Each number is 50 + 10 x the weight over its row's rms, rounded and kept within 0 to 99. Layers, rows and columns count from 0. The size before them is the row's rms in percent of the matrix's.

# q: layer 9 attention query, 128x96, rms 0.119, rows 49-63,112-127, columns 0-95
# k: layer 9 attention key, 64x96, rms 0.118, rows 48-63, columns 0-95
# v: layer 9 attention value, 64x96, rms 0.148, rows 0-8, columns 0-95
# o: layer 9 attention output (transposed), 128x96, rms 0.139, rows 0-7,64-71, columns 0-95
q112 081:44 68 54 40 49 60 55 39 35 68 39 49 34 42 55 53 43 44 46 26 43 65 48 33 49 47 43 47 57 62 25 46 37 61 56 45 51 36 63 36 46 52 31 45 60 47 55 47 36 34 42 45 73 47 51 36 56 36 60 39 40 57 43 62 59 55 53 66 44 49 61 62 50 47 37 45 43 65 62 52 54 42 48 52 55 33 50 48 38 37 40 43 53 53 44 46
k48 082:44 31 55 65 36 39 42 55 47 44 52 62 48 66 36 49 63 29 73 61 46 45 57 40 61 56 36 47 55 31 38 44 68 45 33 43 51 54 43 51 58 66 67 64 53 56 39 42 49 48 74 47 45 61 47 52 38 46 45 50 60 38 28 46 58 53 42 40 37 52 43 48 38 43 55 55 56 55 37 60 46 60 62 57 45 46 49 40 56 56 47 59 58 47 46 34
q49 113:52 50 60 61 53 54 36 48 53 45 52 55 54 42 49 52 33 56 56 39 59 49 63 59 30 55 55 47 50 44 55 40 51 47 53 46 54 49 52 47 63 46 45 65 39 50 74 52 69 50 56 49 50 69 42 71 51 56 44 54 52 41 68 38 43 33 42 77 80 42 49 55 54 43 55 52 45 48 50 53 51 43 50 37 52 48 39 60 39 65 39 26 71 49 64 53
q113 093:52 60 35 35 57 26 35 26 47 49 58 61 53 62 49 46 50 63 58 47 60 52 47 48 41 51 49 54 46 64 37 41 34 37 58 53 42 59 46 47 48 61 51 49 57 34 48 48 56 62 36 58 57 39 70 61 45 61 53 75 50 40 56 43 48 47 54 63 57 53 44 53 36 57 45 50 42 60 38 52 58 68 51 53 31 40 58 50 51 54 59 41 71 42 71 64
k49 098:57 63 50 60 55 55 56 63 51 38 43 54 60 54 45 61 43 56 55 62 35 47 39 53 24 37 59 79 52 47 64 44 39 55 50 61 44 51 38 44 46 40 35 48 45 58 71 54 53 41 49 66 33 56 60 34 62 54 33 47 50 46 36 61 29 55 54 25 53 41 52 45 25 56 41 59 45 53 55 53 59 47 50 56 60 43 50 53 52 51 63 48 56 48 44 56
q50 098:59 46 41 43 51 50 56 58 41 38 43 52 72 57 35 33 51 53 42 53 37 40 45 51 43 40 47 45 59 53 55 50 47 51 61 41 52 46 37 55 54 43 31 53 48 68 72 51 49 82 53 39 43 31 57 27 45 42 49 50 49 50 45 35 48 52 32 37 60 43 55 37 14 43 58 45 59 51 45 46 41 43 50 45 60 57 53 42 44 50 45 46 46 58 54 53
q114 091:44 54 40 41 51 64 59 48 47 60 33 55 47 69 41 57 51 57 43 53 46 54 58 61 62 41 53 51 55 65 64 71 54 59 45 51 32 79 60 51 49 50 55 51 45 59 51 52 49 52 36 47 41 48 49 62 41 19 56 56 38 52 51 78 56 52 64 49 53 62 38 55 56 54 52 53 56 60 74 48 35 45 59 59 50 46 45 49 52 45 48 49 64 51 75 55
k50 088:51 59 55 53 73 38 37 40 39 58 48 49 55 39 38 46 68 38 50 46 64 58 31 66 51 47 48 67 58 57 62 43 43 43 23 58 58 48 49 48 52 52 48 40 64 55 62 44 50 55 51 52 52 46 56 45 48 39 45 53 46 29 67 61 45 53 59 55 34 50 49 32 55 52 51 44 46 36 62 50 64 61 60 36 59 59 61 40 39 25 55 64 49 64 54 37
q51 102:59 32 50 52 40 66 50 61 52 69 55 34 51 61 48 46 41 62 65 53 65 34 41 43 57 54 61 43 57 53 48 43 53 42 58 52 42 62 61 55 58 53 62 57 43 50 49 34 39 33 55 55 54 80 53 55 56 47 66 36 56 46 53 43 54 68 46 33 45 69 25 53 51 40 63 54 45 44 55 54 60 42 50 42 50 31 61 63 39 53 43 40 47 41 53 43
q115 090:54 46 53 61 36 40 54 41 49 28 35 61 42 43 43 29 52 48 51 49 78 47 49 36 42 37 54 40 16 62 45 50 44 53 56 44 47 48 57 47 43 58 43 40 48 46 50 46 49 42 31 58 41 55 42 50 57 36 49 44 52 38 63 35 42 49 47 49 56 52 41 43 51 68 70 50 71 53 45 55 44 39 57 60 59 45 36 38 33 54 49 53 32 62 46 48
k51 091:24 66 48 52 44 69 55 48 44 52 38 67 51 48 50 60 54 51 61 51 56 75 37 62 55 46 62 42 57 44 55 60 79 50 36 51 42 49 56 56 38 42 53 35 33 67 51 52 67 55 51 43 53 51 70 39 57 51 55 40 45 51 68 33 47 43 46 47 56 43 57 48 63 35 49 50 60 53 49 50 70 49 44 60 53 68 52 61 61 55 50 58 45 52 35 50
q52 113:50 45 36 41 40 39 64 55 46 51 67 62 60 60 55 44 56 67 49 26 37 51 46 40 66 60 61 45 37 61 56 49 28 50 33 37 46 54 69 63 50 56 56 53 54 66 55 32 42 40 45 46 37 48 47 56 49 59 30 55 46 63 47 49 48 39 73 58 56 41 54 51 47 47 45 41 52 54 55 43 54 52 44 66 57 44 43 45 52 50 64 44 60 74 36 60
q116 088:48 53 68 54 58 30 58 61 70 24 46 62 43 54 55 59 57 53 64 55 62 48 50 47 55 50 49 66 47 54 48 65 65 49 61 52 60 51 62 49 43 55 56 45 45 52 41 35 53 47 42 41 61 51 45 47 50 70 44 56 64 44 54 41 39 66 56 44 51 30 63 62 45 59 43 55 45 58 59 54 71 48 51 85 53 55 45 59 63 69 58 51 43 54 60 51
k52 097:56 57 70 72 57 47 63 37 44 26 56 64 49 56 66 56 48 37 55 51 56 48 40 53 44 57 51 60 58 59 43 28 41 42 77 61 42 61 75 55 49 44 58 63 55 46 40 61 53 36 39 61 56 48 45 46 48 56 66 55 48 44 58 44 52 42 57 46 55 59 66 49 45 54 45 53 52 62 34 57 44 57 56 47 38 66 45 37 76 44 55 47 53 49 56 54
q53 107:49 66 51 41 68 62 29 64 40 57 47 49 65 55 49 56 47 41 60 42 54 56 47 56 39 57 63 56 49 50 53 66 57 39 32 45 44 75 54 37 57 62 34 52 53 63 41 44 46 44 43 43 57 49 53 52 56 48 38 34 55 49 60 76 46 24 53 57 49 36 58 56 44 40 66 52 50 38 46 40 46 42 62 62 62 49 48 50 55 56 56 62 52 72 38 43
q117 087:31 54 49 65 50 41 33 38 38 45 49 61 55 58 56 62 53 70 39 40 49 49 53 43 59 52 50 57 63 51 60 50 48 26 59 55 49 47 56 48 74 47 60 51 47 50 64 52 47 34 52 37 50 63 51 52 55 38 29 46 56 65 50 46 35 59 30 51 48 37 45 61 47 45 59 44 57 67 59 47 67 36 66 40 50 48 45 41 35 39 54 69 41 57 36 56
k53 103:36 49 42 46 38 57 43 47 58 61 46 49 35 36 41 54 46 45 45 52 40 57 41 54 61 64 51 53 44 59 36 47 42 23 49 74 52 54 45 47 56 62 43 62 34 46 34 53 39 64 69 59 40 34 52 58 46 41 47 44 41 47 40 50 64 30 63 60 43 54 32 44 33 50 52 60 44 57 31 51 38 50 52 45 54 73 51 42 57 56 44 45 70 43 50 56
q54 095:57 35 25 22 39 51 70 40 56 47 52 54 46 41 46 50 46 55 47 44 47 54 58 41 53 47 38 46 48 41 51 42 53 48 32 58 53 44 62 58 67 49 41 43 47 45 44 50 54 49 65 41 53 62 34 52 57 73 59 50 63 35 41 43 45 56 74 59 52 76 49 42 37 66 60 50 57 43 48 57 58 36 43 41 52 62 42 46 56 57 49 44 27 53 52 43
q118 119:50 47 31 52 34 58 39 38 49 47 54 49 52 34 54 49 69 65 40 40 47 51 49 35 73 49 50 52 39 46 65 42 61 49 62 62 43 55 53 57 60 46 45 61 31 66 46 54 51 55 64 46 59 44 51 51 58 52 40 54 62 53 59 42 42 44 46 53 60 50 53 38 40 54 66 58 44 49 51 60 46 32 73 30 50 60 46 34 51 36 26 54 34 57 65 59
k54 108:40 71 42 34 63 42 54 34 58 67 41 53 58 49 41 61 46 59 54 35 60 52 33 48 71 57 59 54 41 59 43 45 52 65 45 50 50 63 44 49 60 46 53 57 50 47 50 55 45 49 53 53 68 46 43 52 70 49 46 56 54 47 32 45 55 75 69 49 54 40 34 53 48 46 37 48 48 47 42 56 63 20 43 62 49 61 51 58 56 33 64 36 39 56 46 46
q55 104:56 37 60 38 53 45 49 38 67 77 49 58 50 57 36 45 48 50 47 62 55 74 56 28 40 74 58 49 52 48 46 58 58 46 53 43 58 49 54 47 49 57 64 40 46 51 35 45 62 46 51 50 61 63 45 67 42 50 56 40 47 58 57 51 43 57 80 56 50 54 43 51 75 49 49 56 43 54 45 70 65 49 44 64 65 53 58 48 46 66 46 52 39 51 48 61
q119 100:33 44 57 49 39 57 46 66 46 54 73 45 48 55 47 53 63 52 70 44 49 61 25 49 60 51 53 60 62 38 13 46 68 62 54 54 50 52 32 48 49 43 46 57 45 49 54 46 52 47 61 36 51 49 47 43 50 37 45 48 28 49 50 75 50 52 40 52 40 52 45 49 30 37 59 45 53 49 51 59 60 54 57 40 43 34 48 47 39 50 55 61 62 36 53 47
k55 102:52 47 42 52 45 38 41 28 54 48 51 42 51 51 78 64 51 51 41 41 36 53 45 52 60 46 48 53 45 53 55 66 69 39 55 62 50 54 36 41 51 67 53 48 57 39 36 33 62 41 60 56 48 64 45 39 44 53 58 65 51 37 42 34 71 43 54 38 51 52 54 40 37 42 59 59 77 52 30 53 56 33 56 55 44 40 49 54 42 60 59 51 50 67 49 58
q56 112:54 51 32 52 59 63 57 41 55 60 56 55 59 39 48 58 41 52 58 45 35 51 54 36 35 55 76 55 49 63 61 32 69 40 72 70 45 53 65 65 45 48 63 56 32 24 55 54 48 46 30 61 57 45 59 52 50 68 57 45 53 33 48 43 36 56 47 52 45 59 43 45 38 47 42 55 43 58 56 43 46 54 55 50 58 46 44 66 47 44 60 42 43 47 57 40
q120 082:57 55 56 55 68 58 53 53 69 59 71 53 47 41 71 31 55 43 64 44 56 38 49 60 54 50 37 45 41 50 78 50 59 52 61 43 54 53 45 35 68 49 38 51 39 36 50 37 53 35 44 44 36 45 59 45 47 45 46 60 54 51 45 55 56 38 54 37 30 32 33 59 56 41 72 44 51 39 52 50 46 44 60 60 44 44 54 48 62 53 50 47 33 40 60 45
k56 092:40 33 53 49 39 48 41 65 51 37 54 55 65 40 68 63 61 55 50 40 67 75 41 43 60 52 32 67 36 39 44 59 37 51 60 38 41 44 40 62 43 59 50 50 55 56 51 60 62 68 49 48 43 67 41 57 65 54 40 61 71 38 56 54 44 33 33 54 48 53 48 51 48 48 40 50 51 60 44 48 58 36 53 61 36 58 45 62 43 40 58 52 40 61 41 50
q57 113:66 55 31 42 55 34 43 35 46 28 61 60 40 66 49 49 53 47 56 33 60 34 72 39 46 70 29 66 58 51 38 46 48 34 59 55 43 42 48 52 63 49 41 75 58 48 46 52 50 44 36 68 44 63 66 55 59 43 49 61 55 51 52 51 39 49 46 59 41 48 37 51 34 52 46 42 45 51 45 45 47 57 43 38 60 54 31 40 52 45 54 53 60 52 52 45
q121 099:40 46 46 45 52 40 43 56 52 63 52 56 57 56 38 52 58 47 57 46 53 60 59 24 38 46 36 53 56 64 44 32 35 45 36 37 50 56 71 61 58 54 46 58 36 48 36 61 62 36 52 36 35 50 42 57 46 52 25 44 71 57 46 57 27 31 52 42 52 63 45 49 63 57 29 52 51 51 48 36 46 56 36 39 57 47 46 45 57 56 62 62 46 52 47 52
k57 102:55 35 64 47 44 53 57 35 45 53 70 69 59 55 42 58 27 61 52 58 55 58 43 52 53 47 56 54 53 43 55 55 54 61 57 63 46 55 49 41 39 50 40 55 57 47 47 40 56 54 30 68 55 26 51 45 43 60 41 54 46 57 42 62 60 26 42 59 51 46 53 49 60 18 60 49 48 45 61 57 61 52 62 76 62 48 52 48 69 46 58 54 45 48 50 38
q58 099:70 58 55 47 42 57 61 58 52 56 60 43 56 31 39 59 70 60 51 55 66 54 54 44 52 45 52 68 71 73 62 53 39 60 40 51 55 58 54 62 49 43 61 63 37 51 48 47 57 42 46 53 56 43 55 43 57 58 60 49 58 32 60 37 54 50 34 41 38 55 56 58 41 31 49 52 49 55 48 49 45 57 30 33 49 60 44 38 67 50 51 48 60 43 79 46
q122 091:29 64 56 48 44 58 43 43 51 50 42 40 46 68 69 40 67 59 49 47 56 51 28 48 42 44 61 56 43 47 65 50 47 45 44 37 51 53 40 59 48 39 57 58 60 62 45 53 41 35 47 34 48 34 47 65 50 41 51 64 52 48 46 34 37 42 67 50 57 50 46 40 36 49 44 33 38 55 35 63 54 53 55 65 46 74 51 59 63 30 58 63 43 44 54 60
k58 098:49 46 54 50 56 51 56 62 62 65 44 78 48 45 50 58 46 48 35 45 56 45 60 33 33 58 48 54 42 52 43 36 27 44 39 48 51 64 66 31 39 58 32 45 47 55 67 28 58 38 47 32 62 48 49 43 50 49 49 48 49 55 64 46 36 41 49 50 36 50 47 37 48 30 26 57 50 60 47 57 54 55 55 37 49 58 40 53 53 50 48 41 37 51 38 65
q59 103:42 60 47 52 59 34 54 38 45 49 40 42 32 54 40 38 60 54 55 46 56 44 44 51 54 36 52 50 68 63 61 56 51 52 44 39 38 55 45 45 57 70 42 47 45 40 50 39 50 55 63 42 59 40 55 55 55 55 49 43 68 42 61 77 57 36 49 53 55 52 51 34 37 46 38 53 45 44 30 62 35 40 58 62 37 34 59 36 56 50 43 68 73 60 62 63
q123 102:63 52 55 39 49 60 53 46 50 45 48 44 38 46 53 46 46 60 61 42 47 42 54 41 62 33 43 43 42 47 50 61 42 39 58 34 51 53 41 49 62 56 31 33 40 34 56 43 71 71 45 50 62 59 46 57 45 44 73 50 53 61 39 44 47 58 54 38 54 57 36 40 51 56 47 60 46 40 29 43 60 41 29 64 37 40 56 23 36 37 45 47 58 46 56 57
k59 102:53 70 51 55 54 52 62 41 36 55 40 46 54 60 45 46 45 56 59 71 48 49 73 57 58 63 52 54 45 61 54 60 35 51 40 58 47 34 63 44 49 57 48 73 52 40 61 61 42 58 57 65 36 32 49 52 29 56 45 56 41 58 61 49 69 60 35 38 32 53 47 25 53 56 51 47 59 45 49 43 68 53 53 36 43 42 56 48 61 38 56 49 55 59 55 54
q60 098:59 61 41 64 41 57 48 35 46 34 54 63 51 45 40 51 51 57 42 64 33 56 58 49 36 44 69 71 31 51 44 46 41 52 50 43 51 36 49 39 48 53 57 61 54 49 55 40 45 47 40 69 27 53 40 55 56 67 52 43 46 45 51 53 59 47 51 65 76 38 53 51 57 53 35 39 46 21 44 59 32 55 53 52 42 64 56 49 41 58 35 50 45 43 45 53
q124 102:55 63 57 53 48 35 50 50 60 48 47 52 71 71 48 33 53 54 62 56 51 50 76 44 50 38 67 38 56 67 44 45 35 50 51 44 57 37 52 52 47 50 57 53 41 65 44 64 48 43 58 46 50 55 59 42 45 58 31 49 62 51 61 50 65 53 45 39 41 50 64 65 46 49 49 50 52 55 48 46 47 48 36 50 47 41 55 30 53 34 51 85 52 72 39 54
k60 106:57 33 58 39 45 56 48 38 33 52 46 37 50 53 50 50 49 38 46 48 57 43 49 47 49 64 53 24 52 35 51 50 43 46 59 61 55 59 49 59 54 45 35 55 53 41 51 50 59 68 56 55 44 52 51 45 66 30 65 53 39 66 42 64 29 72 48 45 62 42 46 48 67 43 61 56 75 59 27 36 51 48 50 38 62 52 45 62 59 61 54 49 65 60 52 48
q61 107:50 51 51 46 44 40 54 68 55 49 42 75 55 52 52 45 53 46 53 34 52 59 51 51 56 64 30 65 67 53 47 38 55 36 35 40 59 26 45 67 45 51 42 46 48 58 50 36 57 43 50 44 64 45 53 42 56 56 36 56 57 43 61 59 52 65 34 53 44 60 54 65 47 46 32 49 35 52 57 57 45 36 52 44 49 66 45 34 53 60 47 69 48 76 36 49
q125 091:72 47 47 66 32 70 48 51 50 51 61 64 64 49 54 33 42 36 38 48 70 38 49 63 45 64 61 53 47 61 47 36 34 58 53 58 74 47 42 47 64 55 34 52 58 45 49 66 55 48 46 59 46 50 41 59 34 39 47 37 50 51 45 51 50 55 53 55 52 67 58 42 50 51 48 46 66 36 37 55 53 32 70 48 41 58 52 45 50 57 46 59 48 33 52 64
k61 105:43 49 43 44 46 43 56 46 45 67 40 54 51 34 63 50 48 69 53 42 59 43 56 33 38 29 48 56 56 59 56 38 49 65 48 50 51 44 50 36 45 51 40 47 34 48 37 74 38 62 56 46 35 30 44 59 43 57 59 54 50 45 44 48 34 36 57 54 55 31 49 45 38 36 34 39 52 50 53 40 52 51 32 67 56 35 53 39 56 44 39 31 64 59 39 56
q62 109:45 50 55 59 57 23 31 43 51 41 28 65 44 52 42 55 59 46 47 42 59 34 48 56 42 46 62 47 37 54 41 45 49 33 63 52 45 60 38 46 40 34 48 41 60 40 52 36 70 36 64 53 50 42 48 50 56 62 50 49 54 41 38 28 50 67 59 52 60 62 60 49 49 46 53 53 56 50 41 52 43 49 59 54 58 48 24 43 65 42 57 61 48 72 56 42
q126 099:51 45 43 43 29 54 55 58 61 47 42 53 30 41 42 35 48 58 50 51 60 44 33 46 50 19 46 39 34 45 44 50 42 49 39 50 36 49 36 55 56 34 32 51 46 54 60 28 50 49 50 36 39 48 61 37 38 57 48 57 58 35 59 57 50 47 47 46 56 59 70 60 50 53 63 30 42 61 57 49 51 42 52 57 57 51 29 58 50 28 57 43 53 61 57 49
k62 104:60 60 56 41 63 48 53 40 48 57 50 58 45 60 67 40 38 44 69 40 50 55 60 37 58 56 54 50 53 59 32 52 45 52 44 45 49 59 53 57 51 49 57 59 82 67 40 50 52 44 42 36 48 61 38 56 59 48 40 51 48 35 57 65 52 43 38 31 51 45 37 66 29 40 46 55 68 44 63 53 64 40 31 55 57 56 57 60 59 68 65 51 42 49 55 55
q63 105:39 44 56 46 48 42 35 63 46 27 31 54 52 51 42 60 36 43 57 80 49 44 52 63 41 47 59 50 59 41 46 40 40 35 60 28 50 37 39 50 33 57 68 58 47 55 36 57 54 46 44 63 54 56 51 44 50 49 34 63 61 46 56 39 49 54 62 59 43 47 32 60 39 63 40 55 53 57 39 44 62 56 33 50 58 43 49 54 37 59 35 58 51 47 65 45
q127 098:69 52 40 33 49 40 62 48 51 53 45 61 50 40 49 50 69 53 46 37 56 34 51 61 68 57 52 50 65 34 57 76 42 48 53 40 53 46 55 35 50 60 62 45 48 46 52 56 46 48 52 61 61 66 64 48 35 49 41 62 41 44 47 57 35 46 50 62 39 55 62 33 60 59 59 48 50 65 49 54 71 31 47 49 43 77 55 43 47 43 61 55 53 64 42 53
k63 102:55 42 52 63 67 47 34 57 50 59 35 56 43 56 55 41 44 41 51 51 46 68 63 52 46 73 41 45 66 53 66 34 67 62 68 48 49 35 46 67 42 44 52 50 52 37 73 51 42 30 63 44 52 48 43 48 48 44 59 39 44 51 52 37 47 48 53 53 42 49 42 48 51 34 51 57 54 46 45 63 53 48 57 57 56 41 61 72 45 54 72 31 62 36 38 50
v0 097:46 52 50 54 59 31 40 53 51 72 50 28 45 66 55 60 54 29 66 43 53 49 58 51 44 65 54 41 49 68 61 50 60 41 64 58 57 54 55 50 61 59 56 41 37 46 54 52 45 58 52 57 59 44 55 66 54 48 63 60 60 47 43 59 44 53 50 35 60 56 43 19 56 50 48 61 41 57 43 38 33 53 53 36 50 36 45 44 53 39 36 54 47 37 61 26
o0 102:50 50 50 74 42 55 58 30 60 44 38 44 55 63 40 54 48 46 55 52 53 36 58 30 53 45 61 36 76 46 61 30 42 32 40 55 59 38 73 48 37 48 50 61 48 51 46 44 56 47 57 53 41 55 40 61 32 46 46 31 53 40 52 54 38 37 39 52 60 47 50 36 66 64 62 46 44 47 49 63 49 61 54 51 50 51 43 65 52 51 60 45 57 41 40 32
o64 082:55 54 47 50 57 34 51 48 49 47 57 67 58 38 67 58 47 58 67 48 40 52 54 49 52 48 40 49 24 47 52 56 42 50 61 49 38 67 45 67 45 39 46 46 69 26 46 50 43 54 27 44 50 62 55 32 48 60 46 65 36 55 56 52 51 51 75 45 39 36 34 60 59 54 60 53 59 53 50 75 43 48 55 53 46 52 46 70 45 45 50 38 45 59 48 38
v1 108:52 65 62 46 48 68 49 54 36 60 32 67 50 45 55 40 34 50 55 44 39 41 19 49 45 48 34 46 50 33 35 60 55 32 52 47 52 47 46 49 54 55 56 52 70 63 48 45 42 41 54 76 67 59 57 53 51 56 60 57 45 44 48 60 46 38 45 54 53 42 69 47 52 44 46 45 58 55 35 49 63 54 50 57 45 50 46 63 54 46 24 60 52 46 31 61
o1 105:43 48 41 57 43 65 52 34 39 48 48 45 48 47 48 44 62 54 61 70 51 50 46 68 42 49 49 52 36 59 55 48 59 53 58 42 58 51 44 33 25 17 32 46 34 45 56 58 64 51 38 43 55 52 47 44 43 43 51 42 61 50 52 59 59 48 48 54 70 72 47 58 35 54 53 56 59 49 42 54 44 64 50 46 39 64 76 40 46 54 48 49 64 43 66 52
o65 100:51 45 50 43 48 54 43 57 46 36 51 59 52 55 41 60 40 51 50 56 52 63 53 59 35 51 53 27 70 53 48 65 32 41 50 54 54 47 54 72 48 67 58 39 50 49 53 54 41 52 48 48 54 78 68 42 50 43 45 61 42 52 40 72 42 45 42 35 40 55 58 57 53 50 65 54 52 40 65 29 58 42 44 51 57 51 35 48 50 44 55 66 68 62 31 65
v2 100:52 51 69 41 38 64 52 58 40 63 50 56 35 51 50 49 63 75 57 51 58 80 65 55 47 45 37 41 46 40 39 47 62 73 57 57 42 45 61 56 43 47 52 45 35 44 60 48 39 50 54 62 47 53 38 60 38 60 42 46 55 44 53 43 47 47 72 71 49 40 56 46 58 40 41 48 21 45 56 29 58 52 45 46 50 59 42 45 51 58 49 47 45 52 42 53
o2 099:58 49 47 57 54 40 43 38 41 42 51 61 45 42 47 42 44 51 60 44 55 32 60 59 50 45 60 35 33 58 63 56 38 33 52 61 56 47 46 57 47 50 42 49 61 26 70 50 55 67 44 70 67 43 45 66 47 49 63 62 55 75 41 44 66 52 52 51 42 59 63 50 37 53 45 66 64 53 47 55 62 43 36 56 52 53 64 42 62 50 55 46 74 55 50 55
o66 097:49 41 54 30 41 58 43 70 61 53 58 59 40 52 62 48 62 58 47 60 49 53 67 34 51 38 67 65 61 44 24 48 51 62 57 55 57 51 33 51 70 54 59 56 49 61 36 49 43 58 46 37 35 50 43 61 43 40 55 50 37 39 36 46 50 56 40 62 54 46 43 42 49 37 57 33 51 57 55 56 48 61 46 58 51 62 43 42 49 57 20 60 54 47 62 56
v3 109:62 54 52 42 28 49 61 40 52 58 50 73 44 44 68 47 47 59 44 50 45 54 34 42 49 42 47 40 40 50 59 65 52 43 49 51 37 31 47 37 47 66 67 46 59 38 58 78 49 62 40 56 55 54 64 52 59 47 54 51 42 58 42 46 57 39 48 53 40 50 46 47 51 38 52 57 69 45 70 48 61 37 42 59 50 64 64 62 65 55 48 58 39 54 50 76
o3 102:45 47 62 59 43 69 52 54 71 66 53 45 57 54 52 37 75 57 62 53 50 61 44 45 51 34 47 50 29 50 59 42 40 52 60 34 49 43 46 48 60 53 44 57 50 59 49 52 63 67 35 47 57 62 54 53 46 59 58 59 59 49 41 31 61 73 37 47 59 50 50 41 32 53 53 59 62 59 50 57 37 49 49 51 56 43 57 46 55 65 64 71 46 60 73 52
o67 110:53 73 51 52 56 48 62 43 47 45 50 55 41 64 56 38 35 48 34 46 52 39 49 60 33 48 55 51 59 50 48 54 57 54 42 51 58 38 53 57 29 52 55 47 52 29 63 52 40 62 70 53 62 56 68 49 40 48 58 23 31 46 49 56 43 34 36 52 68 44 71 76 40 48 46 50 63 69 58 45 63 54 55 50 49 55 47 44 49 58 46 58 57 53 55 52
v4 111:46 53 41 75 37 54 42 64 73 44 53 58 54 38 39 62 38 40 53 59 41 58 65 39 29 37 63 44 52 48 43 46 36 51 53 34 54 44 42 52 49 61 37 53 40 80 47 57 44 56 58 50 60 54 69 46 46 65 42 57 59 48 58 51 46 58 44 61 45 45 59 40 41 68 37 33 31 51 60 47 50 63 45 43 57 45 48 53 53 51 42 44 69 52 50 48
o4 091:40 60 41 62 40 64 53 46 66 63 88 47 45 44 60 46 56 54 67 58 53 44 37 50 61 53 60 51 44 48 65 48 57 53 41 58 41 62 53 49 49 54 29 51 64 32 45 52 47 51 52 51 46 40 42 59 49 68 50 40 42 37 60 45 42 40 42 69 65 44 40 38 41 50 55 43 48 60 48 53 51 47 54 37 63 70 65 39 52 40 46 41 27 45 50 52
o68 125:46 35 48 61 51 49 52 73 66 43 49 58 53 44 42 59 64 55 50 34 48 55 39 55 57 60 56 62 46 33 36 49 64 54 72 54 45 56 35 62 51 48 60 55 34 88 31 42 64 55 45 36 43 44 52 48 55 44 23 46 57 59 46 64 48 55 45 43 38 63 51 37 45 50 52 39 58 42 59 52 48 46 58 61 51 38 41 55 41 51 47 51 54 47 58 55
v5 088:53 40 33 70 39 48 40 56 61 52 47 64 37 41 52 39 43 50 58 48 38 43 52 44 58 41 53 50 44 56 45 52 35 29 49 47 55 38 26 47 48 56 48 59 45 56 64 46 24 63 57 55 45 56 59 47 61 47 49 48 49 41 26 55 53 50 35 56 51 65 53 74 62 54 68 53 34 33 43 60 46 56 54 51 46 59 42 39 68 55 51 50 58 67 39 46
o5 100:41 54 54 64 57 51 57 62 63 47 57 39 34 43 41 47 57 64 49 42 56 64 51 36 59 53 57 63 19 52 44 46 57 43 56 71 48 41 53 48 55 36 21 50 52 52 33 66 36 68 41 57 52 47 40 63 51 57 43 58 60 51 57 37 49 51 55 54 48 71 49 49 33 36 60 45 61 62 41 42 65 42 52 47 49 56 50 47 45 62 40 61 50 57 55 65
o69 083:43 44 50 44 39 67 45 59 62 46 58 34 67 42 70 48 41 41 59 65 43 57 55 59 43 50 50 43 56 58 59 76 60 45 51 46 53 60 35 57 35 52 62 68 55 57 48 42 42 24 41 50 51 51 66 59 43 51 48 56 39 65 50 58 53 62 52 50 45 41 40 45 52 71 52 66 48 34 35 55 35 56 66 42 46 58 58 40 47 35 64 47 41 55 43 40
v6 098:52 54 64 58 63 36 84 41 34 56 30 51 58 47 36 49 47 55 64 60 59 49 49 56 37 63 60 44 36 37 60 29 59 49 49 69 52 54 64 39 72 52 51 43 58 41 45 47 37 45 53 50 44 54 44 43 44 55 53 42 53 59 61 47 46 54 58 48 50 42 57 27 57 53 61 59 50 42 47 53 45 48 65 45 52 65 52 54 50 21 50 48 65 56 55 50
o6 081:48 44 43 54 56 45 49 44 49 52 41 42 60 50 47 52 56 50 40 50 46 45 58 44 62 46 51 44 55 53 38 55 52 39 42 61 33 61 73 45 66 38 60 47 53 40 58 52 56 48 62 50 48 52 62 47 55 35 57 52 52 42 45 75 51 72 62 62 41 52 51 49 70 51 46 86 55 56 71 64 61 63 44 37 66 68 49 49 61 42 66 63 48 51 59 46
o70 110:55 47 63 37 51 57 50 57 48 65 59 72 41 61 39 42 46 66 67 65 50 63 46 45 36 52 61 38 48 47 51 35 66 62 47 55 59 70 57 55 58 42 70 54 37 59 64 54 45 64 41 40 47 51 74 59 58 56 69 32 39 49 43 44 69 39 44 47 46 53 52 59 47 40 50 50 56 32 66 58 63 38 45 60 52 54 50 55 55 41 50 39 56 45 50 59
v7 099:64 56 58 43 55 53 42 45 41 51 38 56 28 41 60 67 33 43 46 54 51 51 47 52 49 51 40 57 53 35 47 39 53 58 46 53 56 43 53 53 57 56 38 31 49 47 57 46 39 37 68 52 66 62 37 65 61 41 49 50 41 63 54 57 40 42 73 78 61 47 56 51 56 49 67 54 55 54 58 48 43 65 40 39 61 56 42 45 44 53 34 33 65 54 35 32
o7 104:61 60 33 49 53 48 45 32 60 43 62 41 49 36 42 49 56 60 63 43 65 75 68 58 44 34 42 53 63 46 56 44 53 38 73 67 64 51 46 53 36 70 38 56 55 35 55 45 60 56 43 48 40 43 40 50 43 44 60 59 52 70 63 50 55 57 45 38 52 42 48 58 42 25 34 59 46 41 48 51 47 61 32 47 62 59 47 44 54 46 43 52 55 57 53 51
o71 099:59 38 65 53 46 37 39 36 58 38 53 72 43 52 50 43 56 50 66 61 48 22 41 36 55 65 40 51 47 55 42 53 50 52 27 30 43 69 47 49 59 43 61 38 39 49 51 49 55 50 46 51 50 67 70 42 51 44 55 66 52 34 29 57 49 65 50 63 42 66 46 46 67 63 55 44 56 61 39 52 57 56 44 49 45 44 57 48 46 42 42 48 50 45 39 45
v8 109:54 37 43 73 49 53 47 52 50 37 42 53 60 43 57 38 53 42 47 62 64 53 56 37 53 53 56 50 61 55 44 38 38 39 44 58 55 50 51 43 68 44 34 34 60 54 60 48 41 45 47 61 52 32 37 38 52 33 45 71 38 58 54 58 47 66 54 59 48 63 46 41 69 68 58 57 40 45 55 57 37 67 38 46 66 35 32 63 33 57 59 43 56 49 54 47